{
  "tie_embeddings": false,
  "extras": ["capped logits"],
  "train_tokens": 124900000
}
Each number is 500 + 50 x the weight over the matrix's rms, rounded and kept within 0 to 999. Layers, rows and columns count from 0. Numbers have three digits each.

# layer 5 MLP down (transposed), 512x128, rms 0.226, rows 0-54, columns 0-127
458596527518430487536437512529425557558600518627481481420481530534509565542507562491443482558460545450590415503485499509474401475511524498485493517510497495471523455514468514488550542483505475524529447484531554559526540534512526576440451496555536418474477431409412568479543547592536549550565467487515530491541499489513500476436616490484505505554426501469463493439427496567581477495615
465502473461503578540488414477501544507502448445465500491456514558579482560513476525502434516563496381497524515498523595531502385495435506499456499492604524481414487532494476515544508504365450543414540512525618451475493428401488580514501411466533531412502527511519594428557567430494513503548475583526558448501503453517556516530420486458508483493539554475548511506585505451376502538536
470459483524574444535516462433483497508498517379492521498533449570513444533516490504652495464570548472458533520536597443457472395445526559587434401407554548390575486505475522518511431425533545503447481515506435541360532556510499509529501544500473514578453496501380572512594417518562392486434500534563472362464501542396490568527485483545508488493488517523607589417437443538462458440503
561522503447457513492479456623508553448443488541378437607537475521494511479507534577444542522524466507553558444533555514466447492522498459534438525506497458501476458589448469522519514441552494563417518473518551453508439558440523530507520474455536442514527409407501470482460495463475524516582582421493457501494583506499406496463474489612479487518459527544475545515487587482441566606496
477484588471514474511495458543535405529495492532461457439602436449569513506497515441446454614510472433522512526399470391500465430532496507512519532495511458565569534472530610498537512455473483483405427433456400532552530559409451385409426373495523550541446545422567434538562552568503518547507524477474526445492474501498496514562463420527543609497471457582433514472541522460526503586552
518451580525511470517382500540527390505492540496485474522511568581432482552485419497507475580388471476450518485517498476516551468424421517527492516430463475466480586579503470517431404449520437527514512446419457451396472498536398543500530466364539505528439522424602550589533547460451446467533438626462520530516527578472538444459547602497465572531488515501525501505546595510554459436594
578485604421520483554438494495442533442379485442483460406446484515566497519385474506640525537663520530446448446467575476440441501530481469497574449489496368486486529474494478547484472514461504547443406437587565479488547461470471566485470502545480648424558562525538474546577525491484529519511594461520561494483536511557518507529484433522410413510461430538496465498494558493479461442435
557506476490510479452461466546521517480493487545457522518452495547531624448473445496561478505494513525474421536401595527508464504535521465524539505467493521396451526539496472564489452500447489527461461516483470554518451554468502489458514467558529499540551481571620418412527477481544457521513545507475465530531459527565525442440514496483491501439436470582480571489524445449570541442438
518502483420395534534495419470485468476500561470460631472484506501521451501487596504532563426442544484487509491505481501537506468430515481462487549500458433541556479497536539423514569457449542514511452545503555531550510476482464552540462480489578540520390461480399534546467537489591559539585550484480455486498534477511558590472485415534484528427529429417552512475503490527487563431560
509494519515486504452527514517456462518502519483465543502506476445472479492466542513507467456517518512473482488521571460483514492464486502492473408582469489488461518474454509455564470451538455474473446509543499517475420577541468419436418548503526561450584476471470478466515527453550500570452515533499461412527595475488464536557446546380503515583496461428554559499549558561511455486462
496465635535373544521526481506519481394513572486543472473586466416537462583418498627449507553543551511570594509507467459392541562494528615525509467486559553550478487469582423504540561456576491476485553503485528494602524437521511525539558451550452559394466457458547522548520548437495542409493489550453483494560544563575469479516444548576442458433453520417624515558543534507510512439521
488525586439446567494497440492408474538441458582603527481557472470523449437619421498468464508516443428480421498546453462459503457475533471486539454582488576530465549508556488559394468479478449373426482534459513559536498528620497548554512469567440562520555529557458522598445573581550538531511529539570550448530618516451378494451463566610452484491569520489511503446550530475470560532479
527561582522487545534504433478563442433401560467477596567497535507537477510513496564438452466554561515497427474536485481489488497501533569475509492452428531472521474598556473484535559514441466555488549469543445529523457417509479457544526544582511588428441583484479474491462389507562521522466547477489479439448424506509489454469590518487481572454520555494386439546454416567582567485417
615392537497503502494560517545526474456553506504542528503511462495540444483505392432468425455441560549467585589456654501516525438456578496524411547551509524560492553523512520529522559542412425478508603549536452562441582551427422403517511424529540516498504521533326538559481521703466441480426497484531489416511585500531522572491616505495433470461554514495470518589513457526453477472500
524465483429555476540544437454574450503618540451462432471544531488373514529495511481583529512527441489545516558499485545469581543527481400515502474495431487460536479563572500452580510520427576485465516574488469599499508511519445489500500568382490558500359445484471530505598528546411541520437521498484474479451447502441485610546447592410510455467519535569470514517542550524531506533457
586581486532406472531514412536485480428503562496514523597532489541506430475450512512496514516615497534558531402475488498475511508492472589453582564452459496481600504571505605529513539558519519474459535474551510577514449473536465483571501534470537527535442447583538529508481451549500462502485488529504382494490474565513492560508473607548511538507466436521612545549514503517553556474506
481440445480534522549492420518504494453398475468660440526518551454452462433449438551545485527449420494509455437539487449520528503458411486554493479510464567532565434453462552529490462508538488545489498507476402450501417513547357517544501448470559508441480529529444431508495593455515519539403425563463479469450484486468498433522480437473526419470486459442517487566495596502462473466494
392502471464463479398450392470506395391379512411433503453498398512485500478501428537560476455446510528450492519340620443497519386511461488510487447531514503501539510517556449498505540514523486461526571491517450467445478528478462449535509440535482522462543523522482544518525518432567487439456522463574411476582467490488634470500517518589473476536522531481410479512472529538487496524482
492457533508532507496423416523418576437443487514510517512467472465522540499488463563473503344576534493575514469574637522626557544491525519461575445454491488515514553449476508487553535482390374473510433594487535417457577479531581535444440508486438495374498445482550514489485404590514597522561542507597477563434410528570503596470456469464515514461539533485548441468579368490558449481523
509491392479575533487547519582511523542393428525452500551543467456489433401529517697535536525490389448562457530527522511588560491516497461586548400483543537496485417478536468600538424449510469509483425496562603507627560452546488546571540523521508505533463512511439454481487446437557470538508510484441524595510592552466520520454494552532467416480468490489488540522526500495548500510539
586431408484474496510500518526483586516394438485416515514548447512405510395436585578486473495483442391573523475504586447512537488476432535556506490609540535546510499500466485447551473430502478470482557502526491454473507558505501480483543495433618489489403558470402486524518430464617465464513535526420517570385527508486470556508530492450445492481473412542451492441539496551501489458468
541528567605411550491501453532490502561468569553441557548491526492485521533658482457497514462561569483408445438510497487470491551395459438497458404502478467606494497369511502565458523355474497580505554429505480435533518475450478458481465468505462558517523489399443542431528593585473534412529525471511550513473429469534518440491581456534427473507465505480511449418467515453528536528529
578605548545540362481398480537492526474507492536491539506473509533595449532525527569533500470586535474424332456539411478434560517423566526608502559463521401569547528464587493514544480536447567525554456500473522510524583395520524567500611598557455499517395480424530479532489563570453483523431541507560577500558564457463522543442577536561499527515418416426484433348410512515448551590476
487503580490437473520456497533499608441431587468510512453523492509487406494496399497550550458446471427538445539520432516487470483538485556546582542507466599421462550409476573503469536470445520580512483414482523554502480432501511575525477540549421554486528516521459564465491589517562538495479515407583437523489467524574473446469557483469490545348517581513507522468539460441489469428472
523546526509520514497501500494566504571462556536558585516468522467556531473491500565491501395481516475487533503517466510541465483503424524513564586450529524494485489487453452556532555443504549473537505501552436537577594513531432430481439513594525562590419475637499527458535461582496487469468483537484472496454491381593407510546657498543505497502559534512589484523508578452525443482454
547405509509569465486499482470560544573446547586540472533522539469413535516473488453521527505456532514522543471566529484450465499570530489518378460476556450557596424487457435430523561580476553514545585482463488518545475542452518529453420577530468444509398530617540497456460516506424479492499464517509469452396529487566562516513611495584461539483515548532582521366466562464491508453496
527415578542502551440517487469456453455487484512489454589498438512507465557485505540609574551518432560512469472476493443583440492560580486471465490553500507440515503489544546527546522456494500559425535453460621564430465449587532525520488592561518539521537514531545493564561495577453464495574509589548503531460504497522433545421421445506500525461511450502644539457611459530496434544446
480487439515428535509439513546445545452391425552576498375555482473550494515475548497513494510507483546543412526476492493519495505518511538554436532589495444484476504477479539460540534526433534522492465501544539582478537530495486535484491570437469458469431543516551551505460488438414583469503574518462414493450594439425477445466511473570471479450483456531468484490514569532574532454503
525435402475549570478402508471529576509463486465519580484491545491504487533435492542541481470542521501420611535488489473503539470554594507574492493491603476529464494494527487584503506485512516463461469605451545626599401584520548611448578437513509519437498494547509535537481525506518446505451413530393518491435522486435580642446533483469602513446487494485483503437512544518466452624414
495492529361445503445517465530522468491526445505578495494478552524522451542553492430560449535451457566470541479485508524471413491506523432532508509504566450495533415546509484546506522427528521523477526531457545475533494527462547527503490462466470503675451467457633607490517506516486571422488531471406608523487553489570468593523393423468445524539640502424519441505483513516479562556513
508491524480547582497546568478464584452482469527461497486551587457606512398490621432497444425484580489494469480541578449580586578475480506499399471467532489561524505501527413479514430527536514497544435561461480501475497560459510510518500456428479477547508455477364501546529482405458541563495490458516430534495490521414486569453564598593526547500483520516449540400475501508567468472468
530413518539550464488419529475508607556524529569448539484436533530487573525526473468481497476490541493477507531491434455531369476475477531512496558531502455523508464557545486490530550429640588527505558546505454485510566494490407469452491515481529467560478436526487511503541508480450556507537489533532590441481483436514567517519475557395474562431473470500500520479521392519581544496478
446441501533608553581470489585563457486485520516526457606485563517486467582383432528545561507507463434514507650499363525436424531439557528482431505543544529604379557500419529499459528552452481601507550513586436510497563597412497520497509619430538460507386582480423479508441516579514530490525597444438534396596501575435480540571563547549561581590523545297599549433635513505438554444649
508527470505506419511509471440528548509488542518489619411467536433477610485476456500468470489469541473518433531482541499420516512563460502476471563579475467411503587451539469521363345517393546446586420429614544453413522594455523540522416441477520558579562488495476513500476592566495544386466572462505517557640482461596470429533447551514485456519521488529490566472435551492497481427522
481554511563495499506566504419474454558497499437436526528480521494461556517515594442480599509537576494516524496547516399492532581456576524508509549474500457515577579531494523572496501486492562506524642527476464503471559500506479530465450488498453408486533523547542535570506499518538519582512521509515523477448442410528535489514522555500567471592525463561558440514469479487489533547484
492558528512555513483481566533488413494460559538501479551480482540492467469484503480513442401507537474516480446441560473495560541508571438508516513547436549557433465461490424601532597487573530557534486532533565443497422509528408525394456466506531506498427444506616495507564476547502498521486495469474496484522487427480523534451532544497623469512458461442524581491465581589539524461381
519465433447509560364463493471450528600530522519532521387586406470475440516518579513551471564462539545521447516440586460446477431417492567579478556518555559490502381484533534391530498532466555509459460598323583479403519483535496554548478448493413445522562354408429644470484403542569484453493578496466523500551560443557585564518506572398506525494439429544488460592434409488452504434540
508548554464621430533556479529463638451458445594516498501464486498476487499445546500465400482466440550404517454493499490572536545503545520565562489541449508535495443458543473427568435471518561572564556590561501496546602606543458455537468440498581564545577507562467536499515544521514453518544547520493503485437616475393478486596510454462499482499549488532491481482453532535483490464515
415498522486580542484551573498481583544527447528533600389531487528465529548409593434396496539537466475523531502624467509562442505524514529507417479453527554478547484543472491579592444546442560475610564508573495640572565509391478490490474486572481460444558544554576416517463374468429487474582560469549612426476581532487477524507453550485565516531482508498474500560533502540449576525586
514521630558451460474532460484430598471509437448551482507555418516505522450389481553545454455429498542465455484551590462537566533476602558477521485475508570526381404432482503453462494583456429490535463535537492465542512481462512507540462424608469522489463544448485384571518413533591505342486524522537512580411448548442393390536478507509528545510527496417502419527514499481534424453511
472535489558502440505514483521476513608538528513477486510472545488512491490534494481570482475577565575522560576493536459542511554400467483533556598516573438413459527467532468582550525543459581548534515585501396561472492528436533531550492470511544598489561513471567535503421444465502538483435473563486489402541358447501495498468496582542473502521480452541501517586564549508517538497472
520456617432470505435496473620503535521473443545494484521527544428518461504477551526523558492503518439557433622519480518469571491429503538508567518588537542535528522552473531568549520521569475510449543485514467438409588411432620573460518555499462588503416456511524607435544502549490470517498514545519462508469396577474496568365493533389560578558498448548570535540534459528476481521457
588504465555473569475573512491411511426555422580498522539544474504591511535563574505570580311609470492539475441544511543457475622365455516483475535531572633584472426564498499551533541514545538443439541481508446521570501562485496487476514488523486554487495373599486462457533530521552541563528521492440480516474434431523468607495546552585400542515500513423513525481511510604545566560506
465505446505405553474472509485454538505576501537493579387488556585483468476525457452460423525499556564481496450454428552479426471517553533452566500510546532547436508561520498499455520609564436487531506515588531465480444500508458520533593493519529534493566375533533485442394481601507516460608441464506435561508420515500548440495472558419499550415532364483469470402528400465518623543533
448517523514450592401473604564567624586505464565455508464529411674482479357511548544539554496518513609478509496410530456445496477515475529497484507551549502477531484533440622504462466475483536441542492495498488438494482520431470483479333585463457519468644496547414596504460493497496449487539605516564589515487563530530467564570461534514562483551472563466494470477603433433434573513479
488529477496473498434477480503436492617547499445451500516550524428457489484458571606499527378543407489519528497495484563577412509457504476489469445479522565395524537539470520600567553555476483539433522500554537579483513508517435546501548470479580497599508524511487477409584493570434491531620536526527469476534391517521512466514504514535395559581500542532482522459514546520499555444615
574543484467549505575438546482490495432478541527513464460483432497449426556574510578468478535526433470532447402501526464542476515527551454550442519490498522546469519428494532521502475532527422463556557660390484458449457477457511394537489496420410523404512525425549525582486470485601501446542446477436583537433448497453493520532453486489503449545457458550475403576528533627459451480521
492459472453505439550499456477532505469549490534503436497545501553482437537554445499504514551496490484448562556470628478483474484457433474464428468513545486562468496517539505601451508507524498421486581562424554459475464419423542543528465467580505514537517533515478562517425521560617490480435432523576541443462501449428374479414501518486562449481402395459564508569538542448421511434534
498434586688504530392534474417528480552446514548425580575455614430431504414518480405453554493486537456478497471497442488447536476526529474524521430557470474479513497457563459513571406568450490445512545550562466462460484467505476464401548541541548490539503492531562555499484521561567541515472463567495447398465493467521543527507487454415483588539537434542541438513551549461532562536553
493464499551452497511534584579629485404495495510512480607438477401549483507439416458579488576470514461502449462533509432486526471445579532491433614549534599492505454470512476438482539467450456538491519456531559563484414481505426531473498541441454447514539553473578472491529490532524529444510412455489376506469511572411486458475503504434520529580535450496436484574542481441440437471570
562522468507519504473489502558432474401596460427486508480570488473529477425476511455566421533564522470471507525520549547478506436485468467514454376530470410452451544460583505533566499551520511520462506547460554475540466591468526550501547431452520457495510489556500491486517456508596420568519532581460460443522481479517481572583483493511459403581462422524584529555488504480424513479470
491556529477435494586514486480512493490476542535492566480533483562473518629501454405474459478476542447502469533482534454466471478513496439502506514478437434525557450567501454503486524459521573492462611618439451530503560577547492463500495494506511499577458480495583578596529548469465606452482465507566529505549458471555437477543513483453506535474530438538402473500526475482501617472512
469476512472445438481461480517464585584426556584465543451442536531496493596549484555475591458464459548471448464566470533524474568509411468545474482473382524469380532558548421475463405469501444591407505595510501447472416479488476470453503515529501495483543491411486441440446493515524527522469501437455519538480503530555417501535370489472536584565485533557506547629552474447544468483486
499525494528335528538479478474359414443567537486502505480429516434488479385456499525486494450538559503488454534596503477502453455512562553515373525483529523522419546534535476506409581583513547485439527398553500441543517415495441581514495437488479588488552564531446482540590536569495506410558440524577537563472512322529464515475494518536431439522568502545388451501481472456568514534483
545471451479453541476559439489496419480538568553409455420536489397524543502543534460527552485473462446423444517482442612431475493513500497583535449474460468402537521496547542467585397464553458521634404562466437476416485486377503526493521461519623502495563649480474554544467493566375438536436460506526585505554518440541417492579538479550466416542524497490573507397547522542499592446533
# layer 5 MLP up, 512x128, rms 0.241, rows 1-54, columns 0-127
446456550435474552537581557586490499595567521553435527461410468472497476487458394469459483531425483514516461503531458466481476590447541466542509441515463540575511460447553519531489467528427563538492472536453526424518477463549438502523435500502527426498467509543490495523421500500513426391475565515565524505538545552484549559496524544447435532562436493456437413431491500425501483537378
505530536471417472476481528536513468559566549434477540571403554467467537457596582501477495496461434537588431446497454460449507463477458458369496575357558451500420494586525406475452450455528463596557574496480594528604643427490540491460566491499525437527482540536437566572525409507606515541502475453460482456511533523449461399413542532375580539538493498468419460550589474623461541575474
587449373516551531478519511453506529532551518514535483551604605503410532556482496504425473517357478501632467538543564567560561543532412472432455523560506549482484465576493482509452489454473573514435481488562495469531517458506436523453444488488570521522504459529454520391433532460561588567448465464518506547562539502524539542430573461533420435432550514535492550468479546518523459474483
501455460541464424519453467495544568402478513427484487479432593466513521517453490553582531418475525517552554561506560606559584577565448531488533536508567566566518490533555492561459500555394465423478512441467469541492500426526465546483504514430480452524516518527580473444475507510542545539525452442421476510566500466493641569483520452554420514512487433506496427502414538492476451532552
456575520500553470473458584459653548504509455444450482494499598456467412521505637544512482453541541493491527503539464448548587531452537556476486507565478525564554553432477381398433506408479455386444613396470501498445433473507526477526561542521410489531494518482554471546433452455391454514540545443477500494494470526605502550530574513437472471530467548635445489514552539523494404513494
481500521462474555473536571462389484475534526453546513488432390566458425490462442487453523589435506463476585601578492544393453414539553523460457455430468538542404525511513434528506566414465519507540534521510422567361474449446473516483589512463570552402551494483578470483510381506500537493537512526505522485505514608501506568489464542561423492420443596536535484450518468495503438551496
486480501480556596583485586461465467410507592481560492464494510454514495461469436504474537569496415472464489487539467554468487505484498536441541460495509515506561499502507458515538502476576487467448453520503433536491524527495487470536515511580429517490474557500436489520449471520457548496485561504493522486498520505505513488535559433567456537560467498545426524508551441489473505507434
493501515562598449503478535478500435475435507410598475436457486412498509494411446556450459522500524475469527501484517509537519424481553536513443500491437447490478548450469584577485473516429512557512573517519496542502486521554548482412475470475519515441527550515472453470411496486469532495524468470527455498480526488473546429471529531512527522498520428504446531541519576521486555525482
507476511467561476529463489526470558539461549535532477504467545466388522511428438484517456549571588508513567479463472545581452543525504473435488507452513501465488511547548468481517488603563460475458445506506496500528561413575532496528479450469466569492510533561436506494439481542554501480497528508484511412481512499564510485483461501441438528444475513505423475524552474485482527528472
433492502555520468495595473497558485458475526471411484483422539481365515579625505478448464525466529519437490499525487513523555604433489437542430492514453514394480568465571489494537563493486517504476488528481471538473472463522446565546533523467481457542525465469474464417549514447434612510484537564462501459584495547454496385420485410602444572428566463424534482598394456531450579448549
562462506554487498536550533514394506519438592476569508515524493494514381431505402531571547539545512470499447471450572510541533463492526569494541632384421522453501433523539574535457410452478471491554544535470538488579460490465543528489546420490375551534555492511466476567527461505465538593483483535440423528655553540546509475512579461556463482543596558463522469528522447474479450454464
520460455465483578479438465486513522554595514445504563486463558476548494472437517486523533478471500513499533408538488611514597518454392445574541444474557543468480506567561487510425517425512400549436466444569540519555569422466503478463452474524520450517524460481517505422466533536496532446506407628427506462493523520545536402480609377489437586505506453555511542413557531446467526498506
505480483524447535454573559461400395487473603526511464503568520575457509520451418424467467514533492469464553437465542500491494437531434572486447503559474477539426512521523505486451429427463531509477450539594529519583440489583467499518511531509527482537413452506525449472446513467538512515427353535459397524504489443570514483518477465464553566480518511477562544492535471471383499441441
484528579473525509504463572404539545547500426550458537474449505527433426593444487411516555505510409535453553496560455483463535466506547396432562398554396493501504529419494529456439552465587526554536438545523479438487530472524509539467479450582502448502507544525408480520495513530598412523576538589517502443575458504500544525509520485426426563480470486514444557503516510496501519444502
546525526487545514475556597550565515496551505504487555482449465454452431447503526558426435511616467538547489450400525547544500451583454466565487468572501475559577529493533461494502489539454487417471531521501589538436442478486445416456466466489472450504437524532471422610441491503502573556524405514489509463528509463542565437501536522483556507561535506536530480428523516548499476515539
506425499448441535452541494470460524521375474455570500493445545482557547615517474487504530536476525432536525532464486563535515533533540574506533437443510497511577432561448447494467493518503502472529508518516514494555525428485501641485563509397338499535557464498466432445530544532598532517461450498470541514651576516513508612482598460439534489568596545475490531487482498457505615570397
578445463526506498491426470471580497517515446412487507455481519471577507527524478497429448526445500533454476497457529493482527526491421438512578440547548490586517585385488465509346487537527542501509432593458565506506477444526564550533499478453480498549555465506485452464490598482511411444547525498473511470543462554532572485509612466551600548416499463414470536552539490553517532531557
495455613471465532534532570444521467435534541461545459440516476485520513465455435553466604538429572535612561431458532558450463549454579502494498628437497499524506511466544556504467414584410486503577502480445488464536458528521425535562491508473463563506557456452482575466623486531468429458358471573495441513557487518534523445494449446521505579455492519479521437456462452408482496484483
460558539580381642428559528442592458508556494509482391388503608452483539438470474476517429509534446458509555489536462504399510499568559543383379540471505515516526502443435508528449564441414608476503605505553529468505404408533472336579480457457536491436349590591585457478469457461497560504649482462537459528523459440535459494540495444384510606553563488546439422559555519589525470510505
528465512600545501527542542474492458607544584551540479513472536475444472468498494422529548544597475402435517505481346511493510513556456559425520627655498549515537535493447500542573522513427559512488460488540578535446504509451512501586497561420526550492488494600434443539521420490426438554492448537529458432482480582513582488526532462448498499489471525558380476534537594444532389598500
496489473491522584482488564475474557491503479406545483455532568447468513536514456431472546554523535483433474515553528537496560534551499430475538542474494513556435489397500455454477492421523466548568539569462554463456548511468482457536433504504557517423549440587443507427520472460542479474460530494436620424443525461537564492587511448618528507563467521481512453531440551545532449495472
530501442603446588530429411494565499445439430465518492507441545557533507526488570493508499526465513531475568477526486525527599495591485472479549506498482439583445453542507567438452446543479512473509390471486434538437464451609518605485583484541481496496476487626437397581548444445485512533515470477464553450501531491539477473510493470559514549485542545505515500447673521484525520609464
451438660431471563592501531437462591538533479394451616486510530391506501563499493455510517484498597530550534476560550448548577461520493460538509508481479454498503459484515440434431553421569447608541520398594506501561493512518587514509512465522569494473519537448448501497422530486497489507485492504450447507506464533455478471474553556449457622463549537541475552459545557336421450533490
437508541509485532470493535480406542513604570511490445481435505482540479485517440483520491623408432554527476506483549513489566489565522497456555494454492427575503548404531476405424481575460432555565564524533528488474510477544462520539488366471566467587501485514515500447527464484498541426471440502524502511454491453511411507524470498535471394535558557403443544500448517559521416446529
646501506507500498534455604544564533487471578539554498533512504475527496408496440460508440502522494462461464531501454539549551503556554503489534437477405530587515498463491488539471532523476588429454505515535475518481508487434562502568547424333535548557576502549529479550535491513663564501467483511439489511434489518547547519448471458458519474413524547583448509410473412552448488559443
472486453539514433432554535509509523374433551520477532538486562499412474525468555461544438540486517494408430463474612464487481528489494437487517482531511536489539527475479538470487524472454467521551415440499515468522542546527527484558568536616606466487478492533446467532390454531566494438461466497488394397534468545484529452466514506460466530486556580499494529514532485503452510553506
556471532465406517466554496488552451486420430498453482430529521509538490582553514501502402519492500546397538573561442560546506419497548465596473478499433452509499584533514508431444486639549528567549505498470573479533503532553518535497559470536594543505556457473474444549448486529552546521451508548453453508519442560507523504470495506526415595509557494482551552569594520502464489491538
506438492473541516589491450511473509563481445490498557543525588551568458440517606388529479449546340451465614492471604490587465443577519583485570544405535551502505507557457543406480509562507492427544518545523481590505509475492545471518544569473441504555433457552592488588466429462552409478454497465455440520551524472445494437506540452485541393551534422529365359512415428527483472581355
450530513517513585511551437557415515513574437392517532506513567460515533419534479456457517438572530520551456463568451599544515516436515506525545506587498474467403573485538460482505487511446506495484503530469498525501516413466606411497466603500563527460603474493517337510372496444486557502498520584563401367505501491488531464499514565484507430488492429607488494562478539459494484414411
485456511520529589498491467525588507422499566461515521488498497463597530460524442499504553428580528483465423578512478583506477537529523454422428531487487538522612574442540419453559474444547497532471447498467495480510499503545578557515505450534532473388509426465557505595447580579503524544505476478421513455554432597440517386544508510546426488530499479509417488515519515500515452520458
495506491530477532512429498492458540520445515474560421440518519509484524538469522455471563548516585496460519475567491534533501481471507499584562549489521460476504448482572458483454446478505511572559540530509476449554524456630553575523513467439519503467498509494527501522472441511426574442578582498490523562427481503524489511528441545459416546493536509443495559545539509491438405608459
466444496542634498534492519593463445466449444450548554462506549538460470572461542395541623523501467484482475501468566488511557428491566533474557547398483496532413543472526452452497459473471536495515549565591510603548468564552576479514496611518415578430491602470523564526433564539511409613577512491354595531549541575456496422545541603440522477650568490409525452409529540458528590613560
514510489466492591458574616498571427541445536559477368488425461488480480506525442486566507511548510433473524499441486511431524490428536481515526458538396486490436562484500519483511540509528557445552512460435565537549577435502555539520399520460525645456536407490499481486464458516403539409444446626435534464465590492527542531532442590502562414599567508429556459516511443452457482461495
460507468511479502472497595490530508458498434435477487471547516398541480540518483567541447491501536454599492545551445469515541514512556493503475449508470545510418477419485515521495513517542555421486472562498496482525528563526484513471532480543449519512523472476518408399510477584524524454503540517494514602434535539476561498488571496602454532409484470540447450495548600485504460478434
453541584484431518436582450531444474506562431478516501361477514456549397496529503472484520492488462531582550511485481441518556555440505486461518428504504486623511532444484496507557521370454443497523524456425556490532462458463507562437551477500483521527479476508497559509376455473484607505482519558445448467497567456561534425528460438484454430500571509397501508398500484479489445403532
502410574534536531488469576576569454546451471559398493586570430450457536451484489419467567546523514447553496356416409491522492579451433625455468424480536501433475570396432480489497521427365593577616471520457549496467587505516554477415486506552504558541477440506526494512402547476396556490528447511526553483543485549534426379568513420503530489407591526413442431604535483457445556566545
437490511516481546497565526490507511530510504622486470576537472461430553456585515444499532484415545469563506449596433473533519507531426464438578516500440534589542433636550421452533534546518535492472506475492543532497567462582492492500539572475492648548617512597499621504434457424567554606487487491485610484513498524548498540521546560541550449385456539407471445415485515478462477488529
484421600336547541531506448540556577620495487422556493397532512540465572465459589473546477496596463445551463524506538568575466441450499568496474572442551534476432496431477522527461464449443449598442518455437445528509477491454607351515451436422553603531517514561468555577427539435479467515368448525577472455541524504494553415552542385411502493528537463497475516556555480508505488545469
470417490514477497550534503502502538442499541486394548453506498450502517487598590472493392528473507548485527510498481513521436505399507471476394495533477562671530463447488489515534493444513466524478568532503560427615531518532393469550512541528516445546547523498422586577413555585468531431527460531490542337515439513606502515521578426494517498437516463478489539416486450407584552537552
385607553446524577460513454536583521472568461503483463534514532518556431455536409452511454458497513508467431533513521497548562470553463519434492591501493452457563421433550430482427452503540411566547513422533607510516442535539473475486530519423463490548482502509540420471382526458510536531524535480498519440498496494517486490518474441520459455454535453570440560516492446558612471519514
573503472519532497549577545522463538546435560541494422580522538544525451480562540477496451565515475517393549559533537508519474474469416520560421459518507452440499533461476509492456545483495443386435505593480561460524433416537527441514534548388508405529538507544512453575441620516524463522479500495502487522531537469457547464549578465450537504454567460489361494532440529440499436544536
461457540501381521452445519485553379527559519468533499553614438543560523455552477424522475402531482457476539508467527509576515476476494502444448496507449487512442570501532475542523474557458442571552484458500567548548496475502502531449540556593501521503465495441559419509492453508543495437412434451438454545501471592476547559472456589569431584364528512551506448477439420549408572523503
501510551508527466524571501507498507527541555485547525534415526553439502464608519525463560457457525459519420517545451434575483469539559527524417429524677556533426481517473519477445481514469496499497551402428551416455505511525402579542554523462435581492488561449571428493535492503523477485530572465498509519589551593487559598505501549490394423364461426447454473524543496546567547529553
574519580523439568542473507421388530502520508441595517550527588565379609570482537512505564487541548647554555555527457594492509461458526515516477436504540569594510583484518483442499466513504541556583478546540461413515463381528565528470544497518430588465589597486503440525519588531521524494426584550565491568548509589472518588483559455434536545499588566581522459624423515562424490479480
568456514517521533525558504467416463456436576499519546576510548472497487459502525510536538469597561486459472498508594442564521507440508527392460543495476510585611594490522403451460416551530626422471506451408517463497464564443505473505557405504525479410466518519586450458524491484546541434440539527531475587541587544443537560504517552504471506489456519401466442495490584497418472526461
475497520521404525491512648476455493574460493470492479508483474451529489503436596442493464469555487582594539525496481520528536398453478592520499482457480537514445607513492443533524486390497487519514420489547523548477514384613464442408514460496553506521469521482500469586547399489438516434423519537505432483467524502480480494492506477429496504468470501533437423443592492540538426410452
531442469566538526505558514541535463587562577474479450474536573461508508397488517518533557511465589476547534502545549484482431572431580514463503500502495457499574419497467489466455549488454477422519550488447529436551544475519490527486509471538425460462543464443486450532533539514442450488581558497526530480467487464482475448539580527520480484455499457421389525502505573488555463518466
507490433475502537570497482510556477595537373404460490459451462467505468504492453440484553417549540537543484453548459500503458506586450648523491484569556497510431567549474428447429398499406579515615418464499531550514471514541404519458565468567535484444478437545404518531457432427469491384404463417458548553470457525540542407505487371540463467426523436549516449492544549496393461459500
539493583573477525451513571502546490489489563497553486533485446476536521480557569405510525501422442575481526520418481391515480441464498510511492504530504615503553541449471505433465522480419496536556396549505570583422427455486502513513469622503488466458469511506519508515430606496362480489450440537418435493518544419491569445487541509377512432557592482516573557541514543496525499534518
460453449469420406484507464539454435528528445505525549520462438516510504408577475508504422537535446528503399535463481547527517505574509518582490529496453416503456480518539528447400470467521409540484436463550470523531448393493583428501588540535471546510535519536422553386498365501469524484518461556557501467488513509462520434539552478484448413573542594456374520483446410481534433501415
631510438483487468530475532552346524493498466406589528546531624398584526470531464483512558536472459522516645482507522549493518567508527468547535511541519479513459511557540515450444526390497485509540472526519385465511555401539539537506554467486469532526571590511385434555461461493489498462454529486452423443416515523426475507474527428550538572498548519494428519552503566490423541509554
487421534477438564559500568532475541562479439485491535478494457496500464604539466482499498531502476528510498559513490509464485482443472516519537520534495489538475561435475460493471481541513466536506473477557568469474499452557460509467507461531435523463469514440510478496543493536522537535554496534422520512493477587588488462465435572535545481472479516531488449548462500490474516476524
418470513520557548491570465440543479352487439459556523559469506535489668449565587478460602426421613482508520538622550580465493509592524509487504435404488375526509614487521542527558484427585519485541455391432549417571500629561559455476547529582482499376445531551494486500439498413495501528387484590470522555528467492553441456521458410514471494487476494605369557479522592514452435479431
506471503416445612535467469538501450524547488499485424478449611504464468510498448537527457470442479514482466479456534564496449431563482507433552514440531560501533525450507471481467491510462512492493524479496514406387408546564464545593517598501473424531541547530515406423432473466541488453500553546481430463445573507452497571482543572455478561529530529472490574519473435493448455452440